{
  "positions": "rope",
  "rope_fraction": 1.0,
  "optimizer": "muon_variant",
  "decay_shape": "linear",
  "seq_len": 512
}
Each number is 128 + 32 x the weight over its row's rms, rounded and kept within 0 to 255. Layers, rows and columns count from 0. Numbers have three digits each. The size before them is the row's rms in percent of the matrix's.

# down: layer 10 MLP down (transposed), 256x64, rms 0.138, rows 188-255, columns 0-63
# up: layer 10 MLP up, 256x64, rms 0.281, rows 189-255, columns 0-63
down188 121:101121152139122146152107139167173105076121156107119152065085087119101077166118154119104147142159127144107164171080083121115086119175180129067164078121129108098133154146176187116069080099159125
up189 105:152147185134170123062095115102119173127096108098101125121197141167183173124101152132146122105094099174120139113161146170120098164153144086165136127177132109088131127131193184174158092092128183
down189 099:126120149173153151134107158136131156090065072073129132100134074128098180184098146204133137084114148083125149143093122141172066136149155130140099134119070138130152128069150150192129092152094142
up190 119:092108150120133127110132179124190083168149137087166158087095161167155165172153137122141132143107168129134111116076123063132200173162164099107095170143136117151067133178160103094109129069154125
down190 133:124126119078114121033102144099175092134195130081140160111129162145139170135181119073153071137127145125122133184105158160156155173132150093099115170114119143128062138156155161150084103104140171
up191 090:177122157103143129124116082192133130150109134145157118113093109065102113165084187182160115108093187152125111165075215158142118108119109137164156123194119113134114117182135113137151157084089113
down191 082:087078126098127065157133135084099148093113127095147138105148081141141113137162132123052160142138072155141128098125162121113102187132196135111105173050169177165137141093123141124183120142076139
up192 087:116151077113078168123167095088141143115166082089132118122152088126192186076089082166112114107089144134129162143121103137106141162103132114103141111145147121137105170166219103199176131125143158
down192 090:160155134194109114073089191180133127076107144153147124114135161119091109127160139120190143155118113122057117109152098122169095130123113137099065144094084154131124146133024158129104166134118107
up193 084:153114107142171176150134108084150155180112118112134191097086134140176180162129149133200165092132141118132113118122112131108130153141075180117158133113117111152167126139049121132153128217138197
down193 081:076090137151113116101085156171131125225089130092123150119139125083046080126093077157081092131110131178136161123163081104093107149129109113103106109143112107097114108106190076119114113102115132
up194 097:142147120196082089129176149095114101136157092166141121122117129148137037137103169115162114149221137109109142173096067102150114105136103161142141156156056141174166142109124095089136125140111145
down194 116:142130101128142080083086129106111121169072099150135169129117083095130195120120117095078070126154174120170130115163111140126117094118075171162129099122161143162118146114098189138208151160189157
up195 093:187111108122152107113087128133150166142138171150068189109112166097137070112102146156200153075164112090146048179150137108169119099160166141143119104149125087085147113126128180146114162145149108
down195 086:073143131115122080102121105107128176203100211092120209102111100159090126089148102133173176125160120139132115095130109093115142098091147076145135072125123083080145163143106144152087095123134122
up196 113:179142076144116119094122134165201147100103152109130094165164171138141126066130111153163152112088105154113131194150165180165121063114106171149150093143156091181117152147120132204098125109143112
down196 110:140109115179123149106155129102146159190141136112152130084167148093171099097168124141159142147075114071152127222138207150083136112129146095173123125067117114101135168124114088152163167091105123
up197 109:101070096031103116140100145122135139116131101137121104109111178129154163071111096172169116146110130165143184159086071126115119190173128109141082136162112130153106130124079072101083147123127181
down197 116:105140070130145085195105178166131123098155121116085163138151125131092128131169149165146062111096052124118103170111126175139111086197104106147197112185165131137106126112116154098155107136104096
up198 108:048090040146155133072151100136103133150146095108131181149103148169157144169120134175173103154121164156128145091125135082107105157146138119149120081214134131148162143124123129136080151074153151
down198 110:155135108174125142116150128148219125137196105133218043138151156141107138161113093154131083113151127132131123142136113116119115184146075106121159112107125123155129114049134112156131181119183110
up199 109:145140166140121086179145113115131098098101162217158143126148166137151207113117081186155117120148064144148083129149093090143182111092141155121102113152078135119129173170092108132121153112102183
down199 126:065149160153136110123167116073123180123141124140161169121132081166133116076115067099135132092089098129146179110160167073160116124123131196136188154120106092130098099058139110114162192116116129
up200 111:152184142153162091123147136133172141102155165115135160092084142049145158113127167154169157116128155181093049094112110113108123161156132142130107165138093099127171136110110174067062085120129170
down200 138:179104121094102123125157091100162131123165172094113052123122171120154156105096122182120145099152113190126109084134192154110113125108117116121120126164099118137179145150130106078020118145152079
up201 087:146103073125081123193111079171174153172132122100099114145158144130140140164133142046098131095126075170170115145120153079153138094088119097119109119173118160136088093162148104135161081092109189
down201 082:131134210114083138148183126136087107245137179155112142134082135153147120120188146143137092099139181110123132143100111115128128122112126085132160088111168153060121137139104141110096088109179125
up202 108:136132145065123107162128089130178072069148121169132131092141125088132114131123108101194114120184148108131169162175079103167087099093120080062121152071156140134188133123162123109085116102120099
down202 123:141163164082139086173140159188163081077129142138130115087128102128132103163139082097165131108116118085132154153191062090117079134130132134111127154056111130135125172106152109168046101095100123
up203 125:152174148143105080138091131104163094128071068121077065138158129080146117128164168077159094135120117202165147126138133128176117105145071150091132119119094151069135089170167149126150133142096084
down203 123:161194126134095097080117133141121103237146097138127096201124103124160120154180052121181116111158125169096139133110140116166122121109130120091128111097085153091149117158099180099129090128106118
up204 093:120145108221108075155098072124089071121136056119124142178166207129099158134124168110168128123131137059153111101106185168117148131092163096124131138172108130140154146103155134149111127111134112
down204 086:145164126083152101199109154181061073184140101134100124135137158133118191092120161169180070113131100086128096106143154164142155161124137100135147071120150128140124095088114153134186112097111085
up205 101:129106109143156114116145129065115149124122110114074121103136142110143094133089127108111133094130167159009195118114116115101119073160136101151121185100115187094116139114173161133133112170065178
down205 109:171132178119138109178170155118170102145166128129089111160122084175160122124177144178088158143144145176090109150105080149148127109127111125226134124101148081143134081183092159182100139159120130
up206 098:156114107173151137162105119173138144194143116089078148046146105121102083145082115140130164095128074156092103126140129136093135083169080064072114153138177132139131095150162106102173113174147147
down206 096:126127186187170099160136116151120176242158148102127122117150095130158072101112175163167148173148154166112151147099126093096170164128133100170127092114172122108125144105120142143186164140142138
up207 086:116131125114094133103100072147152165096137122087138068171115083077115141085145136179121124177121081151123180085071177089096110088123163127129196074126143147133121162055125105117104148097151126
down207 090:183186129184226167124106109208159072123096070150143141182112117116136128144121106166121114119128106132107103174109137158153114158123150135110087172148086133157092107097128158144145174088127138
up208 101:132176101132135160106112188158181116154150139077174185111126135159181181206116112100140131132133118100069126122156147150092138071146158115074111134138174125146071115169125134146170191118147116
down208 092:133067197138131117143146205138090099209175124086102158083137143177139117102103136169116102117134117141083115212113088113193159152093142138115142139155108134096143121110111115142102150108177119
up209 088:135099159154104107148149142143121086130082145102155103078127146156120220100102183166161190105169058148085153091145132121115168200119169137104146202122135105115131105157150153151129141142116148
down209 093:176092164117147081129103047145125092093073143087118173168152156137141113120201065120084102126157106086105118159148192115105139145084079108102145153145099126084117086138146104144154100142119155
up210 098:132105167145166103121104118114159149144004085108140139174122178129100121136121218107159087124159179183132155088087188131124121111104100146128101141134148149120100091098111108138119144136089118
down210 087:099125178130142081147186110187128128147061075107148148167128160134107118151132158141153112090064103154144082149124064133127141116132129167130179147056173110117082131128179167142100090092154098
up211 110:108108164163162121102082127108141141109089076115131177080133138181124110169120132066134138125128100141114117184139092103089118146133106235110131158113154097139186191124099146105133068084155135
down211 116:086143196186123124120121107131099138071145141148152181059157165165171115119129126145122102160163112079089148142094064081174170117149114088116184138108157126085182122117102109124125088092141150
up212 092:101169119131118078136189138151090157117099120097125068110105157172149177140102125111090147137174186162140117183117142138130167097155124169052098146150212086106087127130130177136103121161152138
down212 087:107130100097155119151163122112176127077142189137122085096108107194161166166140109099102097156155097172176102085114173094127144172082123171082162146145154106154082132131108134145116081102206121
up213 103:080167132138130142109196143124198138123140123130166108156159181109107183109132103109159091106187145154143115045042163152116117086146099171117166113155172099143121146162088105140156148119130127
down213 101:078118090125129108158150092113135133122143139087110124135107161220133202108132128211148133084194118100151090150137120103106091131147129195184095091138128117153144123119160165131088145175085113
up214 095:109120157144163137152138097153149164083088117132150193164177108110162143149064122136148132105133134128109140135192090106109133162121160117107157114125165160098139108188187156143072151124160235
down214 091:136121177139091140109180083108104116198110092118153110071147154189119081088155185150117158145145122121121182109147181173153113096096166146111139178113077118164126109085122124128156142153058106
up215 097:084125135078176145172093114136138115131148107115127049124137161146112156151124148078115126193186116132163075106138099051078042079124113096096108089124109115111144140153091120148140110137105156
down215 093:121138108103079117127014124132138086104151111162113133073148147173140158124117136097079128104110134102124149088138155083149099147090109094154074094147112089165110121146186199115190099118117145
up216 101:114085087105097165193140120116163146184121078090193131159158179126125140139125199147152142150125079099141195113137145091117142132174084110108072135120135115137100126136095107197173120110089106
down216 103:168120140126141189135128111154114116255122142138125133159172126054111152141098132115116114165114137114111136111138159097124098142171113091127151072094127089119072104098141190120128113139113144
up217 094:128138143157124167113123127135166130144141130118141211086134086136140153174147079152154128184200110108093108111115150112097102101175152130108116159190152115143169119130080062149169088147211145
down217 079:160113125117094131164106138138111106179144146129057117151102118173130097109108175186125179107067122116202105168096077174106120097065080107112142151102059097135110112143158173110109116157117133
up218 107:164182112170132072137157217133160135109104123132101103148169133132147152095151177127124105088084129135166083116082140150082161166115127103115145134160102148161131143095136164157121200205156170
down218 103:096149136171121147086129133158164120244112133161130109067173139162137132118195135111164102149037123106146121134169108104119084155125129075145136139182118133149127100111134140139169167131147087
up219 097:119140139133086085116148168145174114094107038150109117100144169158151155144111163077137134179109059072108109135080120134144072121134149133110121183160105130113195077121092107123165100134171152
down219 091:107152132104119105151111116136122212216130090090153083092193146104102130145116135132121094107105132148082142112140054162108146140133092079128177209125093140139163086111095120148122083119117111
up220 096:150125112114194147100196135133107129167107133169119178092122190147135109163041163115155132147085144114122129157111188153096145090107132140072146091091126132119127178094131181111172092114075116
down220 091:151067172155102190107135069074117127226106126144117124118150148138082122148121119114074097073148199109127155103177198091101142135109130129105138137158155104125127115085118132105104127161160144
up221 111:120137105120134169169158109180095129105128095101140171125159156061152118146158149139144155207077137103086141052135094060159088105178164112101128161104147179154120094134148098150120106099156157
down221 106:121127097166133096132137078137086117134106117143137124153143147037102160147071114122129096140044134091108132132142159173102079122157177074114160157077125092128117093126156135152178116121214144
up222 110:164132175126109099134113092120193149123132090115153122143133128156098131166121185069210143079142090149126078152173135138110159081134128150100146126097132126102162210112139100134115095199157179
down222 110:144159151123055129061171127126103170236150137145107113126094130087164119122100097117132127100144124153084137164134108136150088106051151083097122101066094115135178122117104144121109084097133141
up223 098:099109083116111155108119145196137131096165110142087180145206134121128155122125132128188200070123046154122144128109108126144146119160124186149165080072139142156111165141151140172100121108162137
down223 119:094121133176064113091124078124111117203100114105124164160153152097111110107103154084114100172119135152090180089169140132108090120153098092122090078166136098147114135143136164027151135134132081
up224 091:150142128106125078157112077089145134118130148148090193142196137118131129109117129120139185134130138119085157134164071038141128142158111133098122097109159136125154096141151228114067104143113183
down224 093:163153148092114151178120163140151141096154142115086077107129146168085116162204116143177040130091102154157127114127182145130112131118144105138202151100116173123086176141111097125121073140128078
up225 095:166110084118160123110150143141183123154164137110103155108176110146159146177084045072143169146151183153090172124101144138166187091156139166116157113182127124129098094114100151111135093174176145
down225 083:103090163185120134086181117073058151194144165125137088155092148150112165112132153166094151144111084137209067127158155129076150110108096113072154131124117126145110097140150120148145131098085142
up226 103:120109122127094074176173097171044134119170150148093097159159135112126125122096155101156118084120067084154110135085187135081130135088121129158084134128041161076169134123128154138124111133161123
down226 091:166108141151096147189115097158111147255110083079137102132132152137123140117141167133146147104124172126076182143153128091137128114140178141096103137181108100161134134130163105103145167124138103
up227 093:074152123170100120134099084097133098111113106143141135145108163113124205114100118163187164052133154086113120183100108120114135168157157175134167086169100112106090177112125154152077128190146163
down227 089:100171141141178111102118149072065116176113103102091104104146158086134095104122081113115093128140146151087148108168209141120089121074112131140108142138153126142097136138126113063233117097116146
up228 105:158094116129130102211094141123203120095079160119136116122152130109140138154130144126164176165187105093125147171121123184137093111149091108146148202092161078136115105067122114149149151190164115
down228 107:151108111093148132169127153130127097149124170082158096173088139129137127126135129173078151114135107144143176186142085160156108113148111102192161173121118054140064130078108105170083137157176193
up229 093:096110138149125077124114158096140046121106156165116110158150142109159163100147095121149162100075091157151140135166152104138117120106094165109110119214103137167078143147173138223160103118090110
down229 084:137083115124093181159115164045110036178091117143144088157080098173148139127156144113168137090100132126103135148107140107134113128143156177144093114158088163136114088068144156127180118097112170
up230 101:154141146126149091154143119166156098076134118152122140095172169160192163145099109090155112117129115064071150116120054127190123094127152132133109160101134196165197103174114144130113167147176127
down230 118:124115121130135141115181169162125069096093132076136131125160119141085104137094076127135083144055112126122183112179125146092096142173135051128153156135079171165170108130120117199082124108122166
up231 101:163114094194124145141132141093140117190157114085159164109125136056107144125093133086168103108138076144159080143156154080146146149110101148146160094106136164099207134110094090160171126129178182
down231 090:127160124182094131110107122134154134255128067174154115117108075108169142131110127100137178115145108107107167160133117138110109081129130110173132108128116095103097129176138168085108135114072115
up232 113:195142128117160108211194108161157079214124118168157149121128165135149196155082113108177124092141121120121113091122173098103185089160109140073125141133120152162113146125129153126138122144134159
down232 093:100133131093117143154118125115050136255115192112135163117136141136129150124126174114147144142124105127163150131116152096152162113120164118102190103150126109100133133132137145111128121122130105
up233 108:173148083141093091140142136158115124080103091164144140112101099114157129107115121080124093053094145133043144125060182161112152130171131124148098127131118117108164168169175159158152141140048117
down233 097:141090185151137134052122194137171084209165156137105102088138110137171124103140166116076093101106076107137096138100135152093155092096133117154100091171118188129109158105140129127120140149109073
up234 122:148122115054171122106060124143118176126156039188108108159180165123151138156129156162153089151118110150164114123183121132154077077128167081110115090126129149109106165170146117159153131110152162
down234 120:110131135105136090103062118134140157129126111169095199128084141113131141139078075179120081183172105168178134122141104144152069103140139076169125082093169158123133059138152119166136091165142137
up235 111:115178187153139113087092172101134156139159121072148085125138163099117059142139149122187125065131127182115095126175142182097178150102111119139121073150134131132067118176109105160158160118090105
down235 100:074166120142131131137082217124121129054121144131177143051111151127129110114148079156168125071123129168105164100171132146159082139158119133098127101152157149151165146134114056120091137150077150
up236 100:116144133168132142127182125212097137145143119089106105132135155130121129101151185140149115071197115161142155096136083211095144093153084118091127141090140110184116143155176065164144133113125086
down236 098:126092123073099156148153095150098186099175104062099133157202106142156092070148141152153139127137101124135118109113152108161150142138120105175129119079121155157110100131133036125195130163075122
up237 091:168116136161114131112180140115156139157091096179112142114115165105128111186089090081161113131083154173096089165123141169131158051164120130084202169134113164151085117114143079124158174153093126
down237 103:109095093107148131086132105140165196189067129163111146154128136140103136064143091146134041113121202093116105111143093144156126109111130096113136124116069072182134132086153076135132126117167131
up238 093:144120129141133104147112120110086047117104111135092111121147173128185097131129079074186109145170169213142165138114099090147156171121116173143143168176137128061121148163166150157100105097156133
down238 108:196101137175097110162159112145150086113127142203180110120187138131158138104158141152124085105106130106102160132135177139066113142149069105141055098150089101133091157145095137198136131111095110
up239 083:137089117126142158138151037186131175130116107136115112135153088141116110128202065132143124129118100150070173106142137171109166116140111139190125107200158156138109143084098133179161137084166159
down239 076:081182146134120100124148176124068125165111129114142141154111142146112169102080188152090146149098100137195130131088184098145141136095178158120153129076132109098129083149183096061165147180102145
up240 090:171164170160179153140054127101120102069135126078115090165115133087138163070117149076175118136115130167091162105189130091122097124145136118118133142111091148064147122059137131195109140131119134
down240 108:184114112145199149146096142107077123075149125068133129196105092124126149133122150111140148132140139140157159065118137078112129138141135090084167128155049128044103108146136116151087153094161165
up241 092:127160133153073125112117113043139154081135132104134148155119145120186079078128098110145103149065124115095080172133074175126146115131140117130139084133040161113124174064134165123145123111118171
down241 108:082102113081089122163099143126196126177091172118063214130121173116110129135149122138153129089120175134100120075204083178137105104106165175121141148103090123127097142128098108125146146094153133
up242 093:134154021125069112124162123091142151111128160150109139126109145059131180092131118161121122158197119162175090086137105110090071064143165111131135146114142153088088135151112132099156112108091148
down242 080:111101131110097119166117144150122134087135167144102166140128165178093133103181104074114134047197146184163087101176102114119122157106098132079055146148118106132137131131116145160102092168196131
up243 100:090108146092148102133106158125119121094097139141076117191128096113146120140106100112133142070153097101141105103106082108139141192177151041134093072202100126113058138120113159142111174154094113
down243 103:137130079132142130147075142117150144078158111121064159115150115091054070132089127115119111061160111149111109125108122129156138212160105146121065120164114119162127149120186180113149192099154128
up244 098:175106119123071166107124155156152118114172058134156153100144118102155122176143119125163117157137062106154074150180111124180141104185088128128185083175123163100138132075092090129151157083146152
down244 097:090198128131123133103157191114120131170123137146144170155112151162140115068109081138110051131131055108145090120136125109134099148109168144088144089090096145196086144091137107097076109152109079
up245 110:132091088159091100141098097131149130115073173126092139131123090144132148087115106115192157139137065100162051159161110156138023117155089093115119085093140124124184124140130090111145122091145109
down245 098:094080167133107034091115168084136110202097112148099152180120066107158141121102123058113131095104089112131140160099081168144110173116116124128127136105150088158103148101141118089102097105099156
up246 104:043150058111188111132198135143144109142126112099111054116151171121096164140165138166132149128149212110110150160084111101171173138108120168124133131139077097129174156108117128108146142148132110
down246 094:108156089149157098200201032052130119119184168109129118132096130145112155103176094128114106136148097145149149151123145160127112100161097165113146083149148175115190111111100143119151101093135131
up247 111:154137112122152098148102178144163147135145146132115104146160139149136080122146165109159196097116133186131119118166167096144199092137150107067135109184162115196097127114126047173091099114166094
down247 111:143159097065183145099108151152115201236130200083108101196146149172129107113110158139162142101110142147173120139132114130136142127089152110117175117157125119149117146095119100123151078096147126
up248 101:098059105120168077157124124162120085114118161166108158040115136167170137065133117160156156173118144118117158148139104110127226116165173114129120170117129181151116122129163128119099158123165156
down248 107:171148161092137129068185148138066071092176139083092117120087137119132129121119158127061103132141062084061091148091148156122133094148074106077101111126142134143109100130126130147149109086080116
up249 107:082136081138098094162092142117104118133137091181164153087090113220157121129144094157135103090161149136093085147072136111111134132164091136126122168167125100123178166158137104050121162096138076
down249 110:118166139105126147111083133141062132199135082117103180157094131158125100091147101169100207131118107129182092122140124116166155137155139094170175179178087132115133108157124070147132123117196155
up250 117:119111093134153094179055134108087138092182074108149147173062148111166136176099124099122103144137168082077112138164172126126139121106139119114112052108122163113124209165095113152130159120118111
down250 109:145159170133142056168090171094110118116189107153093154202114130133169089167132119163104127174135150102068088167166150137170107112153081124160104090140189136120119151130153127097133152165151078
up251 089:181068092059145139176103127137123160064148125113154109141133142144166100079134132130138120107068147136150138085122150062094217131160099121132139107125142157149173084185095074120125122143151137
down251 084:064150121088144117109119015113114170147084173173124156097108176058116158157114122064091162132145103142151127102153124136092113094170163112105130154072119113105130147138103099155138120166111106
up252 104:117168117124121129134135084151157097115116163167155103140139134107166162118106101088104120109113135175143076104140184121112184079200155091109125067135100172128111158060125124131096131026098125
down252 101:123118125113099117157125125170126164116092192085134072166121088161130174136102131123112167066121152199103103129136117114127182101116131103170155120168093214177097137125191142104107176092122110
up253 100:153172165098126131154083154119133111132095107127131095060138102138145184145097122117116158117160111130126105198163194133090105122140153109046130144147119105071185172091095134143126188152157072
down253 101:175212100118179134182125130078103163085127151095118150193070080112133154145137123130065158121101108146191117124125153166163131116132061094083141167125166103120140134101142151091138149107134100
up254 104:103177141174099099137096133091118145112123082140157123193091131154158110086058111106117189136187132125121137127089113171126118167167122092115171094127086073159152157078162150138127176096114068
down254 103:135148110130155113150105163150140165094135116179207117177128148111101156142087095005132156088200132109134142096078131114139115130154116100135148173108099161147117157131150130185160140093150118
up255 096:077135133115116090119079147085147158121138116132166114123098146111154077155048201087138122128105156159124120143135177095104053144149149095122120128148176117094153090067107184177111144106171154
down255 105:098141099086164098175123174114109171030112099128153159118139123141116075138085120120154091116118103175119164107150158130145131139119181115125131163114169160146136093082094209124144074167072117